Weights of a small transformer language model.
Training: a variant of Adam for these matrices, 132M tokens, 9130 steps.
Each number is 128 + 24 x the weight over its row's rms, rounded and kept within 0 to 255. Layers, rows and columns count from 0. Numbers have three digits each. The size before them is the row's rms in percent of the matrix's.

# layer 6 attention query, 64x64, rms 0.152, rows 0-49, columns 0-63
108:187171134134092145093107098077160119128124148146133137163132176128130116138098129120105163139107125129104055103161124127133106152134124132163109141132117163131132141139100118097116112104103132
094:134112144127151097105091137134109116123107130141147102132151119120123119108098097138136101135156136143111167131201140103122132122145145100127138174146122169131146090127139113206077129127097116
099:143151142118086137115103141137124110151084102147124131179112139126083125130153136096132086144158153192110084111136122134168109172111135151124084146121105088154127150133141134125100131129101128
074:158117116135141094157137128100113116138129123124102148140115104097153128107134058136128115103138122106126132125138153150140127150085156165108091144087129121165144081087162165140149136183125149
092:108102141117089119135086127158126131137135119163111119140137130141122135083128166113139126057145153127147148110135117194108164148124082151136141070078134110118131130121162139137146148134125115
111:150114137095132141141095154114145096160112107176136099162137139088115157142100098098117109114138171141113095109138121168149106182113157126163125140115101119145142126149120126115098172130081129
103:143140093096125121115118090092116116109127124134124094139149109172109130106130133130167113146105126163144112161170114100147098116115091077159185147139096169128099138154124126132125097089145130
093:130098124156117145137161148179134115092141104117116144124097088165132128157146147114163105137124104133183105156151131096163114082139154136116147126122094122134083090140134109150126128125111078
082:086165161100156092122137110153163121115132166135096132118120111140146148139136164108126122159105101128151138146110088088125130115136132116110153120186149171120147167159126094110151143130154081
070:142138102132164159151139177137149116121121166102104111125136123107177095102123068136138110101136121100117139144121169120089176162104149125089143135116145133132140134134181138136132130147158168
078:114141133144135170107124116124139185133159142097173089131136120112145132093131148132109137093084132086095133128092161117117164155128168125143128116073135126144118154154113153110119147083118156
109:139151144090117126102142132096130171176125176160100101158153173142108102110103094102148094097158137118127114107145141123119130136128101133121109131155150163135179144108146106111105131145120176
091:126139107129149154139102141119124169139150133157136108119171137113147113157106129144169143097117154111121087123083141134138109132127125155117076111111155151155159099123159080053129125147150125
084:117123127106120110099123114191108124152087151158136154152093118141095124144126153128142111194165137157135144082134103145129108110153084155112088134143128150128144116149140075138107111145131128
088:143088134110102134112124099109154148123093118104105163169137175127112149130178147089110107137147122144127088094145113155129115140111151145155148113147112109101113150144098170128121162089079123
099:118116122131133129069179098144136136127143114148136109137095146154123136092152141121119168125084089156165136129144098128094144106140173114148167093131135130081105177132144141117147135115113160
114:123134107119137111121116132151129098105171071155152111113084084122160133136116134167102145094092080151138155164128123140075149129116157129104160133106115120105114115116110161152163129152129120
104:101117149177156169191097145109094114079145095122167120106121098145143118118138118144140122096139120119128134142140109149113117153149145153108087137104135104100091128127165165134174119126142133
114:144112137121125121128174115113176096085136141122109139152121141108150118102132149143081124142160083124136110109150114128121153128126170149161198118134133108075104146096088139139143156112108141
099:132152140087155117145111163139135143134108135113125168085137148095132135143148074088142132149141148077132145114088152126148097119123122140084093122151141125172180128121148114110119144174125108
088:126179108095126100128155096093117118173102167139087119127120135149142093106111105117116123151123085141151095116134102116108137176132141156089127133122182127102133180106127133144139131146149153
102:125074118121126137108153118142108136141091101130160105141129135101116129102139168129159114109136182121115190111132153167109131080113129111162133114129090117146125113137164163150080105105121140
099:106134106126134095114200143103146112143123135077125099110133092138122110161116172162101151221150093134118130137114131121120120125084129121143131130147144131123127121102097109142127116143136128
079:134146148094146090125159095152128120097126127196137092128104109121122141130112148113096115158111106142146158137108115100089125141116130096135147140161121201134115114180123097156144137149143120
114:162152153101116146086127155095137099115088149157126130157128161144127132130097173096111114172140141130132068102134133147141122144125077149171120123164121102125145138160131119106098137100108106
101:139151146079148111137086159124113144155099164133112150113152152116120102079140096087150103130159119108137106161099153133146153158116151125108120090126133114161151114104184126142098123164133118
097:129081101131110095142149140125145105098165113086135142146110095129114093119124148163132138164175099148111149116132127151116139119109153150142139159129121093091101087093140108189155117125129149
130:140156147185106138128149136136165115097127128116138101163094117119142174130147160149090157121122099128127117140148124103134156139119130083155130097106076088119094137146086164104136133094122109
094:116113128164124103147118144153139147101107124083130160100132107117149117112135098141143108139151175104093177133100157131141152125126098121112101099153144140152153104132148111139145062186114150
106:121182143144142165123098137104111174157122160123132105141156158129099111131151081115138167134127125151092164114114129117122119160103117088123062114108100094122131141122142127111123135108144175
091:152108114094146117153082099155148160126179106117078175130147149119160158115134097119140104080146168103113155101138124139143144146136136123104146102122155117147130082135112111129126149121092104
090:158124073107111118099155108115076102118132124186149124130086105158123128149119134155140131136088100161160095117168113141139112101146110131104153157143112115091087118149135128141134125126164154
089:129164112111126107077171111118141131077148137134142146165079110162122131134108145127127132168135101155169128150127112116079122094150067129107110149180148152115125137123109117126145126116134109
119:125068148153143117132085139167137153108140089139182150106125120114153178124156151134111125108114164117101147130139130149117145096139143113133140096121089114140105082150096144137101119101097100
092:128136130130151137199092136152128168133142122106094158113140150116135141091161108089153097094152159104110118136078130111178144123120125133071110123117141133151159150110119115119126125131149093
105:127136134170130170135109167137136145156121104113141100114131132131158143120120086128106133087154182105090155138124154146132164118099145097112083112094129100146131131154139166108099113156077121
088:132143155122158136178189138105163148093150139073113159100126138103173121132127087140135155106132088075118149137109156135118168135111138158110131126110148119103125122129119158121163122115134120
097:145122112176094147145122176167119153147116130115125134119117119159158103181141104127156111064114165126107092134098143128141131124163127130080085142080140113148142122124128127127125092126144141
106:117120114151138134147149129128149121145182099112114107127103085108156125174094125186075156107130103142120148110157108114103143125118193124119129152102127099132135102103092139139120153151104130
097:139151105155119155113170149115141090090117128138109081154103106134141123173117123123118151147100136147150088090148118131119109134117168125154166168100102094104077142163161148130117131113122141
097:147162136141121130180097108080119148108141137090144159145084148106145152119133142114128151124101107085140089147106146124133136129093092105153110078130131141172134133145093152099145142121107090
098:100095182107126162145115116119095134151137135059141151076139095157140119121129174121110123138158138098167142135128116146147115129177150135165113111147157123122152148099118105158152125137136140
091:177162126137149126119147116073131149082163141105099105146129116110181117126157118115148142108117117114152083127113143084099153147131161076111159110105158091146157120122112143121147133128137127
105:126111142140155152144095162101107128152103168153132120132133164116106131086160128092150099152101171149117114098105110119142099146127073132142096106151107076148177144149147142120116124117144142
092:125129085125162143114110117157091120162102114126162145128102137129110125124136113141152099146117141153096120180136145093176150169120106110127124092113143138146087115153174109101085095128166122
122:142127111150117129116112127111129105088143105113159136084101093139148161081123111131121143091128088112145153167157139137093162112173156131109161149102113140105119131158092168155168120135111108
098:121126118176080121160159143165156100092137123081124137083114098115144122138122166197125150126100108111117141130125142112129149112122117151124137115104120141121117148147114111102160066124161134
092:100132107141158128141131115090136160113159149111123171078147177119109090085123115110139127159127137131115184106134103117157105159162107142110101140157166155112136131139160098146149145107133111
103:120114160145158153139089135132150118147147121158155066152130124079125154129106141152086144138155126121099113129182137090113129150120171125153124106118092119146146089118116117104100146153085127
091:113150159151115164132105161145107143130157135123108160096131116131151143118121064104087120094127128088129140153110150115096145185142137127090108148071129124153109105111107129133147147159157123
# layer 6 attention key, 64x64, rms 0.118, rows 0-49, columns 0-63
108:130152140103135176134096113105165120104139137109131131128130135122136174144111155104105144143157130139180124106139051110097159095156150130139121111119112144066099140139086115106123144119130137
096:136120116101108151130161144099172115123116093155161127155137159113129156154130134141099163100114113135111124099120162149102137148103129172145118075098114139169184120126084115108117163135101117
113:153148143118132137148108173099173098118145116142149106153102118069142174145124133083124171125138118140091113103098073139134112135150159145151140145133108143150147137087089118118122148115107121
088:144119182128122134096108151126162148106135092140156114149117103118136178124177160114084150130140123146102133123122154125133131149140146145151164104100066113149119111126073139096122168121116120
109:124113140113130141142150110159082134142136107135068128095126117154106123101147097106141124112126107114179114118164114118113135144134096150166147148159170115187105125105148154156117075145129116
099:112149158098129130122118118125186128122181085117133119125099131113129189132129123136134182109134110153106118108124050112138145136137159139157126124117112121105141121126098123097123174114122092
095:113136114133118145133134106102090094138129159134075121143149159141118094123085098121124120120137121085131148136114172104127110112115138159121117120151189145129169115103178101177141115145165143
109:152123145113123099150134120107113128164099137142121139134117134122153077141160098118132123113105092113108151167089154113131135151118108110115134112147184153114168161120168086170154072123143136
091:092106101124141087142139141113099124161124167128106143093136148128123071098088091146171097125117109102138142147139133151152101098127090106110107147141169117106120149120165132162114104139154155
085:169135133154119126085116131133159118120125118129151124144114113113116177117159144141088137132112147136089115111130177133103138134121130136141128094102060107145130104146059140079119130136096094
083:150153147138119120100129105167154113125126108134150132156126128127105190121132132165101140145129134162152109126145070106097145135159147119134150089103103107107123132120087153078145146087117080
103:149131143140122166109117154134172136106106100117131128149134138089109176128132134111113139124136136125126130117159146129105147103132152134155116116101055143166133111158045130097132156133100102
091:167146179126093148110137140145175142101124138091136119135126127099116158121128130125096136129158137157107112115151122104127160148115143117138138118127043108152093135160084135084127153120101115
087:117127100096124120165128155102139136132106124117144130102117157139131077172087079097163092113118133085100117136127165143122097117099116125119128165137172152175135149129151134146096105136125158
103:073109121149155126177099114132122113142183129122141117121103132133121115128146152150128118130128130135168156125101035123136107093161115116139117166149166157110146132104154128152137128141144137
095:111117102133162104130115104123077109132134141137097123114150141155114089128104113123172077128110146119179129140128131129124105105140108124136114149154175144112119151111202118172152102143148157
099:113121107134128105126161123143085108130143130152075139101146117170130077106119102112152103140109126127140136137109148134150088145139112117134129143152184114082134124110185120166132090148144174
103:131131112076121115134143137150077155120086156116083134136111096154104094106138140121138078143101149131116137137093183123138105137114112159132113137141152126144120120122186133169134090150137157
101:073116102152150132137108112130076126145163132118138153106133123174120091128125141141139101142086120117157135141116095143134110097151112115107122162157158138076155127134175127168139091164142143
093:136117166130123113118119141133188146136111103126157117150128121092141162132149154138116159118142146142089119125129120148146155142117146111136134105118064113147104126148051134086099166103108099
093:111117095114152125136098150139094117120121152151110145109127133145120075122112098111163086150132141092121132127143180156125070102145104126119105159149136164120146098121170143167126102156160153
094:144128164147123129114149111122164124141138102146148109141131157119127181151150164119083155111130143157117100118119115117107154156141140149147151118098103126183123132132085120084145156098100065
113:102124111163111091132119125120076120104134130137164155086120167106156093138124143154118134131119117089098138158115165149137102117138139059075155154134142163102122104129149141116131119154128149
082:107118106122136107131162146102098115153147140104115118089146171163124079147091086129164129131119125108115137147114150164145084119134117121132112134140197133104120124117178117173118108149142153
117:112148138103151148168093118126164110128133142118145125132100156088139170148126128131095169131126109128124108138126074140125171103132153120167134135123104124122109147146078109076114145150087078
097:163105174139135129118105145136179122134121111150149134147120133081122161133156141125106176145127143139100109089125143160135159138118129117137126103117063115172121113137075147086117139130111089
095:119120119151136130135139130104042121123113129133165148094132128168116092141133144129141088120113114094137146127094170116142104125145115110103129135134165135144161112130159136158120071171138171
123:128142127144121125125118125131106114132176149139131159118122112161147141118140140138129132137098086139177103148118051118146141111141143149116138141123189137053098158094151107143157112119138124
094:172126129110111125112132149120149137128133097143163103161129124124124163125149165132080145119132151143100118133135150135133162155124140118117147091099083111170111104158048151100105137119102097
094:169140130134105106117125152131170140094108132123114144163137102110126195143106167126128116132147152124144082106141121109135131122115157159139097124111065150165115138117088128076146156125117152
103:104102138138099152136140107137154135147158092127111119101129093130085147128159110150124110115177103165146163098143051129153178148127125158124149094119108121125141148130088148128107148118125114
093:117134107121135143146104129115094118124114155125096121116140132157135068133110083103145082154123132088133123124112189102129091132129124133149111144138200140122136138134179099156139106154155139
091:107130104117156120159133144134083120114091146138121127101157147142123070140109088117138091129111117092129141173117150134123106096130129129124117164129182126099122139110155104170115108164150185
120:106111129105120114149138103132148117149161104138118138115133122164122138145144127159100166115119108186153130117097044100139152182109124125139141116105145097106112152115132132122144156091092098
089:148125156150117141114123152138158132147112134122128130148110079103106147119136145144133160118152141152080139121149095148139166159103140128132124121123049102158122102123067164111116145089123099
091:162135149119114127110119116135151139114150097161123140154108108089117186130149144140102147118125118188125113115143102131112152155120146143152126103100082122140108115134061124074127155099109101
113:122099140153138123109124125185108161124139126114142156114112095136116153110204174159095115144120164132149131138125117133138146116162138124113124116116068109099099116166088132100111109102126108
084:183142141135107137125122141141186119113075133116138132153107097121122180115153132110125152131139133158110119112152167098100149169132137138125137116095087125155127102131062115095123132108096126
110:104112105140109121112145115133087128100158117131128156088134110162125100113127122120163085141130083143139146133120112148117105147142109101097136154145175144056149152107166130145149128130161177
094:117160116123132106128081099105092126145132157125122136102123143167145133118107105128165091138101124121121129163113134109127097129148115148120097140165187155089158155109156077163142104146165147
095:146125176138125143123108122141175136129126122127125134151103116110146156111141163130075143137153103149137128143127073129124187122150161130131139107088098082104093110120088133082125145093111110
097:099112128098152112141160128130089146124073137136119122143117126141113077131118125153161133123112109125138122143127195147137130100133084094100123156151145171155134125136180178155118098141143115
105:152107145156126130081092123156140088137111149136124136118125111132121140117170140135092133148140111176113098142146106140134159115191159139098136091127092110086134129114071118120146159154154121
126:125127112104139108113099145118175133129119154112143099152115129110133153145111145100127155127157135116092105134130129120170165129077140162173101131139099114176113122099102168109156176136085102
102:194153138120103129133111112109155107115126135141120115171132136105118141142125096101111157094133165127063132075135175117137142142114139167139131113091106110162147136122134119100129131098084108
111:095121104110150139130147096157092124124144133177100134130138116164138091115174131152150106133103102146169121134094129124113092127134138135125130113133189103082120113123151121186128086130161139
117:159122124143106137115134102140083146141148160121146133138113113180147134084149138124122141138116138109164132147114141114091121140164124116075168146148134088082081134178124133115136077099117123
096:090116101107135111145130146154079155140110172115122112125151132133086099147118127123174062126144130089112166114131146149132127121101089129109095131139132133145140124141177145159117107153132177
089:130124152125098119113143130117164132109180092134152151140115143125139165127122162133105177122124101174125112107121056133118149133117161130146150107118113118096122177137093140096147165105103106
093:170133140116124122118152140137170149120100095122123129134132069103159173136195131143102171174133119179129115111136138130128112131112136135139134092119099118124104105130078157106111149102110118